Part of a small language model's weights: 10 layers, vocabulary 8192.
Each number is 500 + 50 x the weight over its row's rms, rounded and kept within 0 to 999. Layers, rows and columns count from 0. Numbers have three digits each. The size before them is the row's rms in percent of the matrix's.

# up: layer 6 MLP up, 1920x832, rms 0.0267, rows 56-77, columns 208-415
# down: layer 6 MLP down (transposed), 1920x832, rms 0.0261, rows 56-77, columns 208-415
# gate: layer 6 MLP gate, 1920x832, rms 0.0272, rows 57-78, columns 208-415
up56 106:517537546485551485546566497477448447467486537507485570481516526480589502587532450574428499407447415625531468461474526561488454448481478479536462555509583473570541526532465530520548398597533540549452491569522494502544501523536469589528561559505556473428522579521406451470415541523481554463571439514467544434417556540475500509561552522540531544589553493518486499493431523422471517489496500436459554473451446485491446432528426540401506546567433556476420544480509512481496528520590589493540509576486474479433519499413496542513604530437479513468462476528502453420409443492516624511513488488466439447506521514542511505497542515503
down56 106:517531487461621472521451459568500526481524518511402537535474548549535495493520492537553507453507387412574561409405526523464429575583548522491527567523617516517558500463511517476550467554515586517553576518439457434409450511468432534550509503534552490620546606541452401457504466477537528434517428502487529521408431510479494469524450520489516504512532571484505484466497486414518595478480448434517540469502447546521460557615489422501490609617442514482453564553497523459454509514509453428451484488398465533439495510452583415531562483467564538486551460475491503505409473464582464500518439497508579521537449551491573413540553503376
gate57 086:531520434461474580511559521485381493567520406531461450531505572487566428502438532507569555483489536546580498524446495481538493388526530495507483520534408535510555503499524524490450455448555442508487561474507512559523554464412533507553556396555469543504550512573461624604478570487477513535404487534504511528485484417431399560553615525589527503458413501484523575487474554471462484496496553448502537496585568529510543492463448528474417502569452544493482615430450583519529451525550447522541440608513485553468602421463414492442448531555452487516474441572474401464569571471498451443603521441424486511500605460582487517563415578578
up57 091:511512527555503533479485529522561423339510550585453515527531581454510435500446498548514531558478475511513467449524485469404532472542515512481480495512534460484591515450596521424506453544526464432493571484498493533533589524383574499478545526482503568559495450515438550561472623460537599500547503551520575474537537518412640437509532521493472433548459430522555516454469436465509451580440609562514440411412544537545583545511477466599476578589515539511550548574502512548567420352607555520517548377415536485476449502519391483470486496462614468529526443453509445519574488389508448487609486520453551476565512432539453474464424577512
down57 093:552509511457414488485530445602456503543457485423505537615566525525556495479609492432463531456432469517553441590590444465443384504490540506513504441508526594469386416502515545536561532482504581517521619450541583530455519569569466602471484537456593553457537417451460444526468485547528550461517559569520487484450526588427475546454429425494513552550411569573507548526478537483495489524579499485549459554484504450440456468538549439474521428497514517479504479422468450540433500497569482552595452458502454441490499566652444386477461501481477561491417517484585494499502536613413453540433502460462472564402472485525446531478539531539
gate58 078:443472491448522440612451486528519490521427534403517460483414547506490442533591520459449426535421494520462485418482474472563518429486569394524518528513611596442496492364520529484431427550475493476507517488591477472515472481488410464510579463576512449553505509465448474439546501554477564517503470526536516491382419582499490496407465490504524503495528527529456461481514494568489477515572492402442542506511494534558440524499453594514484391513483526444572476427606444503506475613534578595612479556522557565527438483424528461504474523509601577415549464495484508523507565564570523498503599476478528472532484550504415581432541428478
up58 079:576461483512480491428523544543484469520467475381479588471494492474458554464591479562519457489501555481526495466536596488487520507480424575517481493477513547546526531561481469487490481421520484447489524526479437464477584493547533528538463494520499591530528505479492511451425486453580478532492531418505497489621553467502475529517478471576464474533467453505471465498508597369404599582509541502480419511438428502482539484515520544364513505473462462472502550539537567506555504427480458528549550504504532472453479482600563454522404487536563498600472541479516553443588547463347499549492557479569503476420467477528536458576428553447
down58 083:486423495494564477511542413503460480552313540633542524530431526550511568522543486530448473543546505504393542543500532569569509458533484415506573479503597569513530479442447498429539468509559493585485521534479604442502473400564432495516504564444545463509516543463510492406454499534514543610521474535412444577445483523530457476430530497555489533525416426475485517458586561487499535429565430367448503529492474473430473548458538439501459435502544556519468438550516513567451450482502506452464500586467478466447520446472533508604492413456448537538532584489481543527520490511456528449559565444501601489525407554474523481481471426556
gate59 105:480446445421601477581477443527538503452435497489498503503524441474529581514481453499452500402556495518493461369535563501506491452511458486524531533484495593509563445454487593442548532531527467607468500490537462487460410475549367496540544567557420443642435429333576450519564660546527502576532559460539463577445528506458463539439492620412598534463476472505457413449454439508493484529495488447554509454481487499449493575412489535429435447563572503504495520529492524434534547567360527640499498471454571527478546470445543493383446530512574482508541554491517540516594456496455449490483590508493431568562485557558569563523495521467
up59 104:439417413507471572473500543606526549532502460517492515422431475511450494526637538437506482499473511573525546494483420427512538449528487419478532517561507500568571521469450438452553529579652362476498589528547504526557509504432492472504506441501523527410456464510496470473503519520555534503422476507459495547441539484561448439582497494558532552559484484497514610542467440506495507533508516422507615514468512527535493532504536504481484586487448491465457558506468453501506383524649533531510532515645461507462529544524479486379452573476567564533461520538566439493442566376451487507510536475396583453535519573541494557549394444584
down59 107:587441494462447523587503437596454512553623427608454487538495457452509536473615466556558485421418499533515543505486516431564567469547640481485418482563465514527593525440454476444458506490523453427476494512521437549387459560574440449572430508443430541570481504551516500545466462503479523499556438484396512483456535456670455498572473487498538539524546470447497498469526479481568480519489497477513565472545438502527452501508550562454604446528555469456386570473481466516492498451641515514523515465474541525465476481489456514422482527400523539457631511441480450433427539561468430435485492580475496514472505486562487519573514436503
gate60 104:401527548531550503561535538490421537483499503394434496471477529444541497523397576459367476449548479438497522483440538526529478575452549474483357495508571627440481450531499664488544478490498501511522511488567567433430490539454495605474646531414563528542563518548594467504542568507558537451433567542465564500480522593518484588437526588490485437574497551531505536548526503488499522512545511464507562443464487546458584510523492511449606548489518488537547447502557537518579541537497488519607500512504513590520559551488523481521475458474621557519481503586544476539491535518419471560492476520525460508587621532506560500541431409374
up60 098:483471502536466488501452491510524471498351517532511500521448448517493448464545493502482445531453395505487481509456521521460519461561471534509503551499415487578487518488427440507399527520478481525463450578483397521469482561507404476504467417463500529549427569470430457566521553580427499492577525444529502564579470531477554581460451569514566535390459485486483455410415537480425598395475552499395415487572483535497511568461407579491472438485511547466465485516441484481473476466489537536516524420492475453470442432455514441416568606507504460587497503470475468481546434429498455518559539466412417425482476425552513486460537470590
down60 099:477556549491580490527457458561430503505212455489445506499456487463520548556473582444472456488510570502465492424419534517447487471537484507493450499433443569451608521501483582496558476469484481523494445538544488507442468519435492559528518519450516541564524500523582504556467557516508506390399535503534411504434570531356492549440605537579488511532443563472517475522413531524592550457516504501512565419512514569387502542459484546415487497447505497588539462431600520484533498509516448562597527554400441571512551594498470477508559465465569556525518516549481543545571543483481436549478501478468375525547534501447549488468463497514
gate61 095:528500539538514421498599525524451509445474510402553561423486536462559480505446474514499467536442535505423458487488535546537502460572479550503460542506499506465548601500559597536605483495437456527481451558596499513477434474494462450477556631486493493547486621492483587537597412521494523493608487535522599416553523403448573493563391465502559514488537549521608527507458456420493401512426509405539516504554399549391448506562458442519558554599502507490448518571588511528505477535533563567475474489490533476421591441387578490454406537546445474581509502487576469491491508537524479517461512539508560478409553475490428553479491539451
up61 099:344545510480540589480475542524476498510516427527562465532458510540455473596543558533548350562583435427555552495540514436445446476546500527423532588450620527459500606456572428457412479590590577556482544441488523514533468473412515544487506598522500403493435469469540469418533468565428522484496474574568479596450463565536500421453528470441376490492481490513459568501474530542513585474429483484493470557557504580599520507406493544470507560435494542484500529576440388503516456520426533434533541512533527528538524525540525545534530466500519501503545491466498498389462395588543551543530502494401357399506519545498560474458487482539
down61 099:420481558450438541409454504589465530441316495438413509497596428482471462531540511550514594538640490461506474544468602480451427535556424488500471465386571560537435431478495555535477493464474470577551508506491425486525517554526456517479468471598464414519462412485560432534570492455599479479508543460515490567500548485587537542560558486431520475513573463488521521510447415415578484458479406443473512461415375466519480462415503496540387543541484552561559438579439574559496545531468471529563487427510402474439471499477453504549469504518527412483535607518477507478477459438468563524471467462517469474510418460558507563549430415510
gate62 078:492532438516510565449497446510584541491474464434478483537528412493492495541528512446509525434483587571459480572473505457499497503459548442548617518582426452434528564580451559489590560502429480567452484550549481540555481478574427387564582507516511471491467420503518455431494507474427509436428555526495522542503558564490436450546506556551465497463449595496592439524395458457535519493553528578489562449516624479538504561456487513549450388516519531446448537594460465454480411506494420523472510463458476544511432528571462481461510478494523430492352457396503487500501408528452492466505436460456477474475518484462516499509545421514
up62 083:447444538467492481517514479519499529565500533399509494540515527540446450498539513369516481552507511489487485425531510509551490508535544481541529539486616560471596505526476545567559435597544546572578415400470444420466472474534519535574541518510492426500586533544539489440474532495565428518365474521558540532522535501507481598548554524484478493518528465511463480451464618522568569498537371468445529449493470596548527466379473547500439497490458525462487548481537572483531504567601523486515530590536529480450514498497506458575544530521607568474589438530532469489538491551557434570550561405489508496465520532538389451586491460310
down62 084:562544420556508488538540453587548527445617483522589502510525439436456533480472476462441489502532404588515486486545421483555598524574579505433499445504467464550512511456531418517551538444503423447427498586483497434497454449429484498561486566424447484495562471448459504572434536459449609482584536514482601530527460447504492491501435468648480507439413466493434518471526544471427433460410526495491379533506552599424497490547548587453530410456458487465479547500553520440505505538494450422521495442441494499566554553552439476513472459438563435549502564429491505605504513563517525511444464557624485580508532460545537534515424569536
gate63 116:458536480405480543545433597483429558484345496380461526416532531546486546480517611453501528562539504490469507537470365507501513518542538551456510518618462532521518405482459537441535418533482554486492464463459493522501520515439528443505444462481567529477622500486498511491480491557539398470567554544507437507578579490458506477482493434446457554458429527492502551441461519461477539514524523419531481468542490433446575429490471518521392452515565510516538468464614543489535428508404412412562506557603507434495405519545496523465503497487504445523544444541554522473477522514492536541519396481483583571508524462484413507630419487452
up63 108:439564585550474534528381539531478507463494614480435465477493463476530507464537529451533496538460458611560493485457476536453466461426497587363563451482433511503622423454446452530514463558486460441497528475512512519524535551493471493438521536565490510480532435551547504526533500614503455458540532542486476547530434539511547481524529428429424498410524552488514459499451478538467503514568481463583466532500465392500527445492435447545470442515561450513383576539506484509472520540494532518445508510580547424646443515438485487404521649555534559540567442498461527539421568468501600431537477530533460486526503498537557439503492490389
down63 108:506578512491581401473511594606485555544500568554535444597478507542564574493492476462515444504419473480427531537508445477522569516452462456441439476448446531568541530411457440474534476498459470466458499541497482488547443449474409512516485394537616507429450536514473587512498519534557547481424458498468504509513528556465498500547516524521485485468534497489418492482487543456450536519463541506503531452527435485468576583485506463532627509528480522486549494445467550466502469533587453511580450518429460526443722494473530458489455494470527552504503571552464442516539528479545427543475556450526465574534493521535503411598545540501
gate64 110:399457568569559488512459516546474538480429483465559509587501453476498520454449571487396447573410469508525566467508452449480483477529571525518499521617573531521508523433487498529411448550506546503498521515426448435486430507450524397568478532517488447463453450405601492471509547542511490488367435441486470528486487501495525603478640528459482526503523579407426513511510613534472509475512481457494521527464441527431615612491576583474550469399445540428531439419424536558580452533531553548640596463532505445439478431534527497469571578454522469449590512585589453504509453510507478551486418572448485527481494605539431509546541549518
up64 098:587575510469518551448473491553505600497495467591397474452460449481477507528503482565486611452472467401503550538506502436542545538472457494484537673474527494559645507465392549469512481563505582482516556549546502427561481522443485481528478429461459594423500532452488482519510533512527461519498491428495489563521566522483521469588533635460602472459510387446458582524468577480522514541512467449505483482476532516525449515457462546445441565556447391478532493632512482509447376461552557545488435523569552514452334414502477435495544464510511539388427479516587490502483475550449509422468466505521478499575579476578522524523515531586
down64 100:524527480546489488561532536533453506501531410486581498490395500556483504496568465530572553459419537432499476560557508428400403513470469552542543507504625393466457499481510563515506537553432554480542517384497511409528457450545488417452455432485545437558495468539533430428539511543583556497496534558516485549484410491545513574518488544502459580482544498516524571509563548525488541463439454517493566519528412473596552600490515451471498515559435540451590516599436478415571477583561456483479539539554473569576540453506434490547397494443490512428453521448480530478535440504555477555585452541579549537492583474546471560528489462511
gate65 105:439464522435516525544521493380524530481461570486441564353532560516482437528477474332541430570469469588499545513525544461451493490476550498537471542534523515490553436470484460507519488404569478487454452559548473509454531497426588510393499436476462514557485572545490538532556473573482535472525569539574489499504488415495503500480558474534514590481516607476434472453538479471544463521481534498555609520485573471443486486473534423509571577525450502436479478632554428572475466492467518591465537502535448491529475451531527481415569530568454435519424532471563491499534511579550510523573446490459490455500443489499502397496479376478
up65 104:528509565628496382470358515444406517553463518474614449461540565517422559561424537456499553593472544505417508453507429497510472556574460480547480525543469512415484553438480461547434489529461576500542493567469460513597399531440472476518467553561538571523505490533550479493538473512487417437559564535489519516472473554490582547518435511485541437589472472491541622522506519473506518494493602479523539513517460521488451563469533492432458456422500510453536462473518413485519500410448458546440550448593458502528596484443520480542515493459496477531522455496430491533477408443427433558451527483488416606557558486543525534526510542523
down65 102:424514538489504470531516451489490504488544594443454539461497632441580413492563566466552412543480562487521510502517452437468487523480575570613463454601484489555479348486504493464535526465511428464499530438545577542467567507477543551288547558502394574543572543520524493542454526643489485513528394579525501467541520505502526459442614526484483581447539544506514560540451457413441520580426459461539463544481554492472501438549457399528542465499520557398459516556559419526450523540394552505457412516456483464403507507493572502394554453504475516555487477494520495474537474515580495430563431543499530419545446474506518491524457563541
gate66 107:516478491430529559623473476466493480545446479443420572399503552427543608531474471380583465543487482616410661499476472451579536454536498460503522556595498517494509597497405551465440515457456425553475506431573506431518386470428432568492466477521459539450460539507589470568408487542498544538488439603497511652476498474439516473538461414506492546459487530481478497493516558457556503522459449550500511517536568552571542553502487529577557455534447580468575515491526498423520608470496489489446496505568524489552546485393511507496493485553515476414407513479426486546461516544554525496483487529466488453460641507471582503522484498511
up66 106:507481440481559509540487411506554516409545565532553570446500575491503432442497435482505466488527501403480457407521474447544459511587461531505500539538607534585519511508610553550442577526536509537461528447560541518555504517382525437564510455497531470500545471524582559539554472513502466374549420523397521577462456538513452578575424498492403455463586501442582541518456421508477529518470526520607558479524465510541498523571524459542507459522550537526461520498564601453477501538509513454619527470449534450364519431491498377494486518581508532503541461452474535457443537469543558579554523492612513528477461513499493532511463524542
down66 106:517496536450371588491481513506529536479501459510544536469546428454463505473527440527508480494517541552525493433462506438419493530496565562482413495442510458486459517440444474455556534443437502422460491469477483578516553483441489363510520470520537509452454511498459460446562409533517475494525530466504564478505536530421520411459481485448470484456537503530460543456555481489491390520560440519543619545424597491573523487534451523523501447538532518389514563548524478549483492460416456546504475505477452516494521476459511426598600487538412534509523575584508458482562462487481440460471480516388443491410488581552597524454426411542
gate67 089:417516556449522470468470513433586487441522501442523451481557593506565490621465452490440535444524493505467460452514505490537516512470548468432532407457454568475439501595489549626512526484469469506494453408534464516559452556505478509491542508524484559587485506513517396493446518602552633490551487493469501493583583537521422469376469551389464524389532547511498511578487551557501478480468497396500440502514542456547569477541501534408397500469470494532543524531427587434628577554498569547533574501427467427504448409546506504473508539529479549531533560489542459429553507532471372434463512518533520486520629516566512532462525531420
up67 092:427459516573476386500486441483501457550557498566543505548519464473453458517501495506486549566554562319634427494492485478517512426522442500512529464450542440427460540506504616539563465444515496486518485438429549455496469496533528457534508551460530526456506499435488572534557433482416507580581521484541639569432482413505408474438500492479485469490567486449477547573548521558543447412567513562554436487496491507557407453469501558458517509440429554490468552509435531434544519472511519515529534486478455503527560476488553543436417548494526506620444482464434535563549510607409470448559489522478476448598511501418556439429498517537
down67 094:536500518543523517447500570605425423439490462443541517531539513458532512485472525552521520443413462468433500560463422507520568447546542585546504574374539536457450415597523488545494494469581526432499527511465569415476481535483542537520545454566566410463458480519499537497492424483614450526409489596521491418489544500486592469430504495547543545613538585442534429423588418420580421497534519558444558530460478534516515482526537608535477550540533502464467495499404445462629438465506395491418543480631497569470507468623452452555479494526504498487524549542471505425495563549551549475471507655545561524406476552539378503489414485476
gate68 113:528477513501460545659481539502439466530594525407453487535575506511566491489505518490489489462462586497466466511490515581510502556556441471451601518476541413452482533510514495545455519531405510546471579450569497487529521463509476535538533474511518520538551494530538492525459544458523586510488533527488416444474503534533569470403465510551499519486477519540508474512510373475446566515620576486491398529422593461455548512505430511378567499501545514472497516565500540419572511505517563516419545571548496456577460497561436560567506486499500455482568538591441479497488468532482569563457510473484452603599603618562429562502534504401
up68 142:473524517537552559428527496421559515467415559547606466563461390453417484487473521560494522533549396572522535455532567443554524474460490483577441437408389527457487459507457478532507518513531461427496498513469529474522494465558483561434481507460428563391500495480480402519483504555467512488511405533434606503490567523477454524552515588406540562501554472470446584432517484490534518454453450560470462463451481553603488496565529454631414496475486395449511473564460499527414520435511482481477482501482475482506485524421608510433494483516518473554452473371516476523539601463543529475528366496495574453473439411400575478511490523515
down68 080:511499536490471524495505478534504462475000496500522487521518495491457511538499491482517485492518471493511505517506559464495489500486498481527164459493505886533477506468521479487505500507528547502539495509484469507528501495502522521490444504473523483509484508504503495507519477507480487532514507481481541516507525479035481489547469515495472474495543523455518465512493507547534504490494498529495477524464490474523492483507524480487512511469509486511516498548491502520498517494513482503463495523512489524532507516472475504492516512506481498479527465434497500462506515472504496500509488493484513505546474427439552471499524490519
gate69 078:535457479563483545541554442494418510458493445497537445453499463458546420505450471626466493473504511537431463547558462457586550435557483473421506527501421542506496461521419555516420503566558537414510513412497640516470432473522518496553506553487524403479544475548537503461487525539447504506547502432483556474524420553554429540498585594533413478489512445579457434459540520533466509517613529528493492524665591457543509503484502445546567416579501463499492498477552431484536457530514497432546520598449436490547465476495426509492488489511446541553404431531592434404589465468478540591474490533616526523496544468504502639533389562365
up69 088:537530464550445465480490469559552562543516447519504552456524472535478530517467479387397408592434502504552419528497499601502492481464553455505511600556500521572533534498535447543484435458508462447456423454500463525475499469488515488425513407398552491517525445522544433562610489494550535486510485563587504445490497491524563523486544426483518471475510542578450585557385504509428466535445623487489449483282420512564463451458470466510463490477502473485432449470472570516506478472616524515509583459424483384562403430526409508472504454514517517457498456526491483580525454538489416483634448471501559483475472501541498471470556508541
down69 086:494469449502440488496603534475465456487594459505591479489464502449509507478556453450475502529502611604446532473520490416540424470485473494496534536504488575392452492556476530514409557461490547487482517294518497534575491568467507480501547550514539510486532477577527522534514401524572509493486519543554539480475537492513493498503456528462479529517550424542482472559535514452473525553526430403453555520474619532502434454532553526505424469569407515480500546437532526493546507553469546497540455509561470582572577438575488493539491470519486579480456437472521438463456410522467501510439535424454484467468426468422500443525480505399
gate70 115:510485543526466411547520438424523513479386525543525482481478539537529473478445452545490557503508472562461484432490514503616495415581569450425346585482545530518452566505467598558500467553534486583373542564535443443499475568466402558501499539554414552451498504447488544463594558480429631503516427463519597487459422474440559495518551500493592391525362439498436375479570454438478529422468506478463571528511560535453461554473502503428549463525469533492468404539452520502585396520524557466480545517427508475532468498403513386473534483493526461492480522565553477586485415553451436492416504501484437508556491583460514510461589524416
up70 104:551491539470498630518529508530490542527455494615425479415502538531524522570537535536454484544531436466376527518484464550390464444458614445424465551455468521514449492490453471532474402479489556572507542476462432567440569416441542536477426492464459542445510496480499551497461543467529512530396481532472433532440483554513460517450565399543556593461550449436568549520465430483556565534460539410488469478552474597518532501539493471504468501526462485489501456538502474610489583490479475426480555511570460604507442399547581545521549523567505559546502488454550508519555467485529603522445487492482450459537508433555474465490462494505
down70 103:547483575492476490593552496537547431512450574576435496408496526362562439438504546416539499453450517547484477518445499519534436588480533522520523527523523551492525442527567516517514473476511571535487496480407430566527556543474573483557585499424485574556410387425474433544555511486547422549515472488492454517455470526392538534439527493448465549417488505570492492506390489539519438429509454518496395441490506520432448535548543444490438551453525522563517499535411477536504515489529500580473489537463556536526632490463531544506501482477443458548493505499562488501426449534534460531484449502527461531388524501499546447555571429516
gate71 093:443476488577523509527584512489466459539477499563489533581534434365492457511555505496567515478491429477549451563484528519603465640493527518438537505572554431428361526426502566541468549610507525507406529455516496450453469506490518511556521491486435505538533502527498459532416623382524511550512394498520423495447452441503443479480381536514487578551443500538441401460552507473434552567501555510484516595554399583429471482515512551503503462527517508509460489499588532473550471475496534599565477509488450496357453475530565513621540545512516542427460563496462519530446471444576584472456560580471438497480494570522533539448451498536
up71 096:502579421522489515436459561477510398542485510547559484444501505548478441477528443541450500463468520440483590565539428509446418489571608482487531530528491504511525556396541396537414550469483444460498519506580488512462470530564511484428490622475538505534468451489479495496465443508581557453514529506574453538516450513532461490552593460504531457447543462542509494551503537489494428459571519542510526551501478466422468507624493432548553640520553442635443412515517533499427538515386426547509469531458483574475532527509609470542603544552532458561491621553486574483516527421540529499522525444429460623542533580495439504532564433499
down71 093:552468493456531491535526449479485514477584463536444513576588471496504501503489623493529548432445428537446551459374522568526564576523518522543434516483637452591471399566509544541554462537501518540605452473564419480491529466683524646459423534549444549423488487416470442529461489402537498503516518501493514497509425454503536445544499498451523506517517534488491514448374578564489510503461453445450499527484505472518489460517359537475549439506602552564462512492476541463520512526495554465536464491545515362396467517530573488510473441513491569589495437518590433536536484494528558525490511425449475547552556427527568573545523497556
gate72 100:602445598432552481408550526438524397539475447447425553462433552589555529442501510551472559546485449498540529467532599498453527451601512483551550487446569486579507552523511518396542501480487484495528543511497489549511464449479590563510510489474528454495546514436495497492501461478565444572474422503573487570520488467521495470438456537453603506470435448505464442589502485523505555474643586489575515464489547547482486511469471506591457448552606550563582474450424439364550564359465404530522471465522506480395553525434463562501493540479560590440520564563464522482498511433597553581406511480583536492507556574549545541559516482467
up72 101:418525563430503421513478473511552525551471505533512444413529490498363519552439460614517482473470493420425493515495374507527579427331426525368561540563515515362437482548412531514483490550416550423454424425476470501462405445523459387581506542519523589516421566525539519513677454498420574529512483554526591468497559512517479510516472487479463485615523552463511567506579483489519471460428505518598434487488471458537519509575542508401488443473427464497409496615429519589527524525491512483583551529576523548557539441505543622483466450521433438457435615474452565531538552485521482526532531464504523510613454489450470459496472521530
down72 102:466451508504476541506484496543506494480527521511538486454535443491499527509513494413444523480521449505562432489526652525555535519407496472509579402408493524495484431540556459538482435498480536436511510480465520383516498533627616429443503537394468541534472487534502538445414527592504467549492532527513462521427477419564487373468589486419551535506484498535541465480503499511491482431476512566449531441507451568561493494462537629440546499511452523534520502525444522431456447495529482424540476426540488478525441476567434629550503527608453609508446484451544555531645508485507484473525411509399469522488390489344434570525483534530
gate73 088:475563503419562505476547587487537500617443373557447521559521472529441532487457414391445503472557518487562556542426545457505542534506496490447486466508529562416491518482441548358500443494453496407502519479602485480538501438554582539416449513382421530483422547516561495407477444591555561516570498433492460630424569541554557553525480547398429472451479522517459483520514536548556481430435536452435521475484527479526584496472575583458522507460437554584510504481445451503494534551484545521554561399524498496566519544432515484560458519528393488419447612539520517547427469540526454511557537484546584443443470493542519529601498572450
up73 090:555490581375499477415492506562648409593503552505478556442589558503533527521481509460445493480542467562564548413533407557510471480553525429462573536591483474529535545479540452440528495497489525510479446511386458555492450504535561467579533561454473511459535545559477517452580497520570518517515481484508460454460475430504481505542436474527511624416474524406476502471443561520428513517547581501507532600520489484467438475463517533513457411549503455399464525485429511474452469460531520526493426493447535497491509444407569532436559481526502465460548549562368469583523505431450456470465472386557478529488569512519438472505511461480
down73 094:521507543594511482509447497415482469415569433572476490577399557546514486491502643495530480513510495545599393579476451491531495524550500547526529542521510471524488478518555522463559510525522452437516502540431445552465423486539496514535557427492502502456517520468455483520502481481470522461522419473481470472513496514418463555524505613461495532490371507550480411561532419496567500377403492545413496451605515479485496535512566545515445554481504468605413476491456509555446419446510446431426477409595537486522562490533453561416487478431568486460492610482464515484438486577506521460472538615473492525461517463481462578400522474461
gate74 105:468529576466660481524378534400463534493512559527403553544489555517607477552507582469507551638538604533384516433450569477472497554503474512412489533446440565527560465474524540590483474501476588494552485533529402485454563568452515441518549474529585475540499570472520477539458495501521480427572571458517462583568550498487549425499483516474435479499536436420532513449474549492470437518593488534543541437551510485458610549509527468402494484488508395485470467465503434471554568497440409559448543522513542488448594468491581438424582579543514537541533502425512454449522489491497411496442541439536500422484586528540459544521481548465
up74 102:531525551546529554465423516527551487536520513519527519527543407444506428564567480430480604459497586538499439447557553515519448484494469456446474526549506497420470455458462483478495530522468520519427505449544416529527493530471489478415525485418554430520510544440457586480529507518427466534473451470505498599518479481480554556451576444499525516375510423498454512521539457550544591459500481462353478418464403480489485571508517464513409518586459593479533509504521549564451520571497552522539400525418535500458483519507532525503520600438580580521621586535511474512507493522512482564499491517445444517457618450508517414591568601612
down74 103:606512457542500481497581487573562458554491486501537469504569509504499552521484486592479510401478568484480479564508553522485512525436489557562447448479478496517526464561440533486424493427427568529500484487561573515556435477455498551516522509485559418421568555549506425521448524500570537438519468506504507460561510483404551543523453492530560514498530451502458387454590556508581520553530497511501558407550402438546591432485523476593569531575498453525513523493490455544546420482549512466493531529443538531543454517491573544381514437589417472496519500491561492574604490543535546549633494556484525546391580524552409471432563521509
gate75 101:379456480462516443460497509515531499578478511485542452539579448518643599429444456477458574466404510428358586468407491530473530469369421554530452509518510508604422474494588550510526542448429503573505507546465500470489535498455477560542548517449575489489477584562546594534506512481558530556409529619559501525407497516505540550560479440473498413458411536474594495466420461484481538509510501453618550398575407515506491547508476552449455433496536540461440511535494580500525551512429465557518540602498444475554590504500545523556553556497505506491508546620541521478487444476495508481475582524504494458454535514549496458536507494533
up75 101:479492490475508463603465523553516494511564515454613487459490545522529504479488466435488377545581501568444523506540449471406399476400453441495519454454466453551497614494466494470432547553430531573584477474448569442544496520463502535447519533408479489570557578518523507536540542489484512511485412569497467518474593566522412583414530484427552568602484529568542494417441461509427494421547488550366493551501517502492452523586477420544539499475464516522506514509458503619634476504508493525456490448449501423446524550460522521495487576542493424510520583547457556540460573386499443483484503483493500443473509494468439522529470454544
down75 102:500558446560471446594566543531524433446749542494426465544585471508469531464443585600578462430502473469434399453509561546519458470465490475467421512529403429489507501552514482449540569457477424569458615468531550427379443391494463455521544520523422531415543513496512425450473545538564511415500550499541432517412521539566497484480561486486483520475429432514460537563513479522476522451518504515540480597467548426596450550378608495477529512425446475456595471486424505512444498546569577531395519486397422491504486466459498476489489490523480516517545447479562462571396450603463495489362594513563460448581490523470504578523477559520
gate76 093:492539520456469456583551552422420511511507422440433500450466489528426453565491483441449486538524512545498536534504480503516451453517518544451511538521632556496587510459489506483565509424525462453534430485539521455475567468576476513528544489497511552459499480483577498497490544368458505528550560471610523505610434482494619526482513422387528532447428469497542516553462523492404510505419516534586426457592491462554459577446498577455532488469524410436515512445569570535531444423476510616464468489511519435478520527431588547530437551478388502465418496563481538387490485437490537507452503538471449517457524434586554561549443501493
up76 096:443519492554432465504519445428428481452499485531394446589562475428483524525406546534524448477534428537480556550479496424519555476465574504602438472503489513557579508630403491584448454534538465542500433477553513533505543530460554511482516470531542484544509433555448472545482473478523480576496497492519543440400479504524448463540482424521424529523465573504510491451493536477476403566530498558527432476453518451467445567528521575538533527478501534475497525395556455491502497534385514472471395363413478465431518545503560530562528546365522523457458512499535535475517575334542511528545529565480506467528441506503475453370545465540
down76 099:500557570477402426532498493506530547510510487561534424493491466498544498502539486557545418562553452447436595479601460536555472455456422464552490555511454613533405457431514600532478535445566570471527528574521530427452511462449469510554481598488563474569481547505478551534476562513430479465426476552479569504445581445523537443562536536556497534495493512481562527519592456500484558549498517479509524482488484467509427494478397489386471444496472513492543494528488406529561482522545498555486521569461515451553483578549560532446543496385456516364438529523502462437532502499501572398531475431466485518514429506491506471508524517504
gate77 086:505542511557459451511597489549466462443449572524446440488440490487547493495504527500573554577517539530480567558506528536613563502497415444486441482424527467512505515434563613512429424547503501466475551389433531491498526559451427536509375546531573498491540475489548557542506528500496556563500503431431580492505480505585548476529499555409562571513581502605543537378539412505603554533431498527415507413527543465490447446553453555502544573546488495381517425529492586556541473538559522473572472631492482555439507536460524532552377601501575482437407548506568593499500495547541493457478528528409610526530551465451503481477508491512
up77 094:458496421526540504486428492558494536450547454489486446516479584476491461392509576536585453486512535503439510450536459445505570448460580473569514603549482504402546484479507522556392482526503526504529522462554445531406514471510486462597624472500523524500505574509556451535539551469442399504493521526453557458504400526534522477533479515542435419484511501477536538460547508453467581574524488562551495562570461519423601483471502531489483604466489467583505570507464379425575495526486498507506566579413469519524544450560484557425567443568573522513486467544441506463506469475521517489443460429584473451417524527400498548481524551484
down77 095:423540474617583538505569565472412397538573480636580515525513591448379508556383488586585518557516488505512547477387517552515480462530481459514441502486463458534454460401559546560456592420504504623482564588549457536514491457420406547473510510419495515514478438508424532604535494474484500568532537542467544427487549559514520518475425557448477537541447534536444514594516534497481535531445497481461506519500538525555553539508660435486467487433561419566420478414606497475501500445570501531459544468501500485466437468439373540442484617507437510412489483537566548538538566492585470458486456520554430485474488531538518490483522443485
gate78 085:412496502541476521550479509495478442512448455467471438435552563491503491463457493442561476453552412453501459589509532604468548619451478491470502515429515532620479489449424467528544527570539453579539554503528445523439433517577416548462498514493583495579496510573487426479386615575554635542520480389527494474545463446508504469448562574508628504498445506506566485499521537554420559502431459435443576438437383445427510464486500465532438540410463486471538519515498539528512567464539511579485449567405614569445580499520528495538561517492484407545490482531545484483456460424441526498434500525516556493480473530539487532544391453548